Weights of a small transformer language model.
Architecture: LayerNorm before each block, no biases in attention or MLP.
Training: a variant of Adam for these matrices, 522M tokens.
Each number is 128 + 32 x the weight over its row's rms, rounded and kept within 0 to 255. Layers, rows and columns count from 0. Numbers have three digits each. The size before them is the row's rms in percent of the matrix's.

# layer 3 MLP up, 1280x320, rms 0.0497, rows 387-454, columns 80-119
103:152142072122148096127095148098217128122175083127114088125169114141095072108110127154120122163127153108142114127151139122
103:126095123103083123156151167103150103188091184140122074149129154166117178088103134094094201142134133191146156100109124142
108:081105093104157117101137088125128157108189120164175111187136117114118159165111128089176187178120167172106142123148148132
102:204138091089117121097132158117140171120170166066075043158137148140153086159121104107105092126116162190129210097124167122
096:166139083136155122177133070107109125176086124111168102135156110103129119093100147144134138152129174186136203070162213153
103:122165094129073099134152143125093139140135134099146103152168147078148158113107126129079118154129106120075109166136096125
082:145139104130152122100147095152171107106193135142099186108120114134146085096116132124146170040138124151155126086156136117
099:143126096124114100135064127155172113117139115202163140137055166121098108156158119086159065116142086091164161087168152182
111:162101131119154141171185156146187108167141156076117147133171139182121152151128132095078150082137129176105112158159166114
074:111109155093135061112123087141141162105118111158162100176129106146148126105073144185118124148110137062140121106182143176
103:176084121115172126127126152160146141142119083130181152141171144118113098115071097083096105188097122155123112058108142106
104:075137097065247121123143079056148180091161105128106115140120203114109105147142127186092116136100106110161147109187090150
098:055137120139166109082150123164117137145113089075114123088108171172124078113112091098114159091175087075091139151134132129
101:137137121086158098089123193051174128132124135179086158141132154153152152102105126149130143138114098125151042184113143152
126:103112130101111133131134168127129159163149209173093134044172161125145143169088139130060117100153165167118081120106148138
117:126119081129146111156153184155185119135142155117091134084132123169115063085157124084123143160123122134130161087120141111
087:112136088155144114125153096153160140126098136098089139119132157123107168103102155130181129127078150194111099168127108114
077:122195143109123185114171088131142162154117125187196069113120132125131135094131130185131139126173111098120152062168156179
068:124073104162112132158176147086165117113200142148127111112103136126150186148131125160159070088145065183129144112154128107
076:108118083128134138096129120032121150088174155087129142133110166115118194153095108101107075096102123106111165137128157140
091:132126082105120141192166132169134115078128130078100095122184122180125125096136143183080188148134092102088093133177163140
097:128127162134068162173152086157143108153121220161084115143181142158155149104073122148162117039173176149100152106129165084
105:067139092104132115101117117133165122151118090115170124159151180085113115118110110183100153167148124046120135110141181129
089:132085144139128148066133118092139108064146143108100143180138087129116125170135096116155094116162101108112047137058118112
100:114080125120124143145147153115145094132143172158162144106103141124126154103147114167149143072151039129166135128141133137
102:156129118152120130113142123147159106155111051164160100147087117142099067172156119143177077116089062037174186121150154132
107:135107116116140128076073183085137181046132121226114153142086107117140078220139128112098126097103126129150128129147122153
088:097182114144148124129145145151123128093112111124180124148119176104106148072073135114199129117118087110059083124161125120
112:108106132107115122179149170107115159107133158170109104113157137111123041144100140189117151057147092047187110065172132130
090:141105082170153145119167074085180104106145156108110185142112115176113105075134083114151163128156116134087082092118184133
109:110097121090056197137153103150128158110110146126138095131101145111087154173112109162161168166168097187069159089150130129
104:091125070127171117165129094113177090107149114133165078099116159130118167079150118133099099104139132197128073169125074133
083:134129100102155097115124108060142163127165088139121050116074190161084123176166136111101071156139172135178185025112174163
100:107147080122073160169128050039115154118156090182140157171124158138106198195138098094171112150134111142145161094106176133
116:112099106108159147097129118114141166166169037147154080124150107216102121143103101105139149182106082097140129057138149159
098:187115156159160170174090098154128116082118114154154095118095166153118131194152057103167091066186064130133132079133071115
094:110169064080137116122112214129141103128164159062167138145111150139090151118065123136105165175123142172124109050154145157
108:111129131118093146172128100104103118188141120140104127116134126204123186081094114064101126121143135105132131142148178128
100:080078104142095095152157114151149135129140077117072089111143134158069114127094124116153117070123091125136132115115139152
097:087127121114098129149159167103098091131133094146116154159081147186112155124123131136144088146152045128112102169109191187
089:098101072115124077078111139163156078119145133124064109144084139125112108144144116139114164092070110126099152102141153124
111:159194137089103055188117119125155180138104169171146126158165151147084101176127135179072129126114167151126169096141116157
112:193149125057134127135100139136133100145176126125154059085125144125118106110130118135114084093189169181150142100139133148
092:137123187141146148086113099138142207125134157126198120097070134166099147115190110155116131095144120082153109119159182168
115:136080128098169152112191115123145175148124170095072129089156131090123135173087135157094108112087164142110107174124145149
091:111095134055176109075135065113146123078184102114162101175122153151122143082052092146114100131132139103137151102153127198
094:104118088105133094112065110133144100113155133116154158141153131164127106160069141081114106071127121135170126131123116110
099:114128153130122106111159163131153119157124095119061071163158111198122109166084121107103106109135141120205133140116141126
104:161076102106145120122128104116128155151142163180138061087136107125120135112068108183106099093090157113168127132189193167
095:122179101116081132175163133096123123185163151123129076135124090132115166168181073132138056098164120119133174083147084153
096:216088120135182078137141132178157130129094178184167067219119226112116160144146144072070144188110154194146150093095121117
102:194105117077133107184124139087164140174145120221146079165174134161114092092096136166121151080115162088155120133142134161
114:097126108102138106151183145136115140155161109150067116144189170152142095058160142118111198118125223169107100173085097104
094:126079102097099171182139149118150132131091169088155159125103128128079163152101101114135184109080121153155149110134099112
086:130126137117186182143092085088128146162126142161110146178155137139089195099163134147154115147150091136178167098154129172
126:142133063076123146179141140161137130171122142105114162180137147116106138152149090118075137112131133042077163164135133158
115:155096055038140087105142190161151147096165106089138158057107146129114106148125127139058177146140115119115088141106146173
106:107088092113083164138120143139122142139155146105155128150074147159103150123188137110100137189132157146114158136118128121
128:115137130082155147175102192078130122115148155142190126095140161109099144124148109093104099057148107139150102103167103154
105:127073122093103199177051110087132096168131122169165095115149115162137129123096148104089100113170136081173131072139183134
109:137133152138119146126118138099117139143169197137107126088117111133119193171115109149157058098161088092149093114162102133
119:190104129139134101128069153108126167165146099192121127136112179117098145161104124121109197139178088116180109142135091189
108:090090092071157183126100144086130116059141091184179129166079162171123174143118101134082147153143163123131134055160165136
094:072111134124096116117146151142157095142076126079135162147119114118131127059203119153086198129176120135114116135133161147
089:124212120110091157138129136104151109101149117088156142124098149087112151171089112126125152083129137145133096145086077097
108:141097145166127115089165101082145102106149170147199058144092159093097131121147103123070092090116096074140075145147154124
111:168181112086113140125114138117104139085140093182128094144095158147116106049127118090103097168162140085197120136117188128
075:110154142139137167115173127119112149097120152174114155151098158072099167110142140150189208121143121153182151100102146149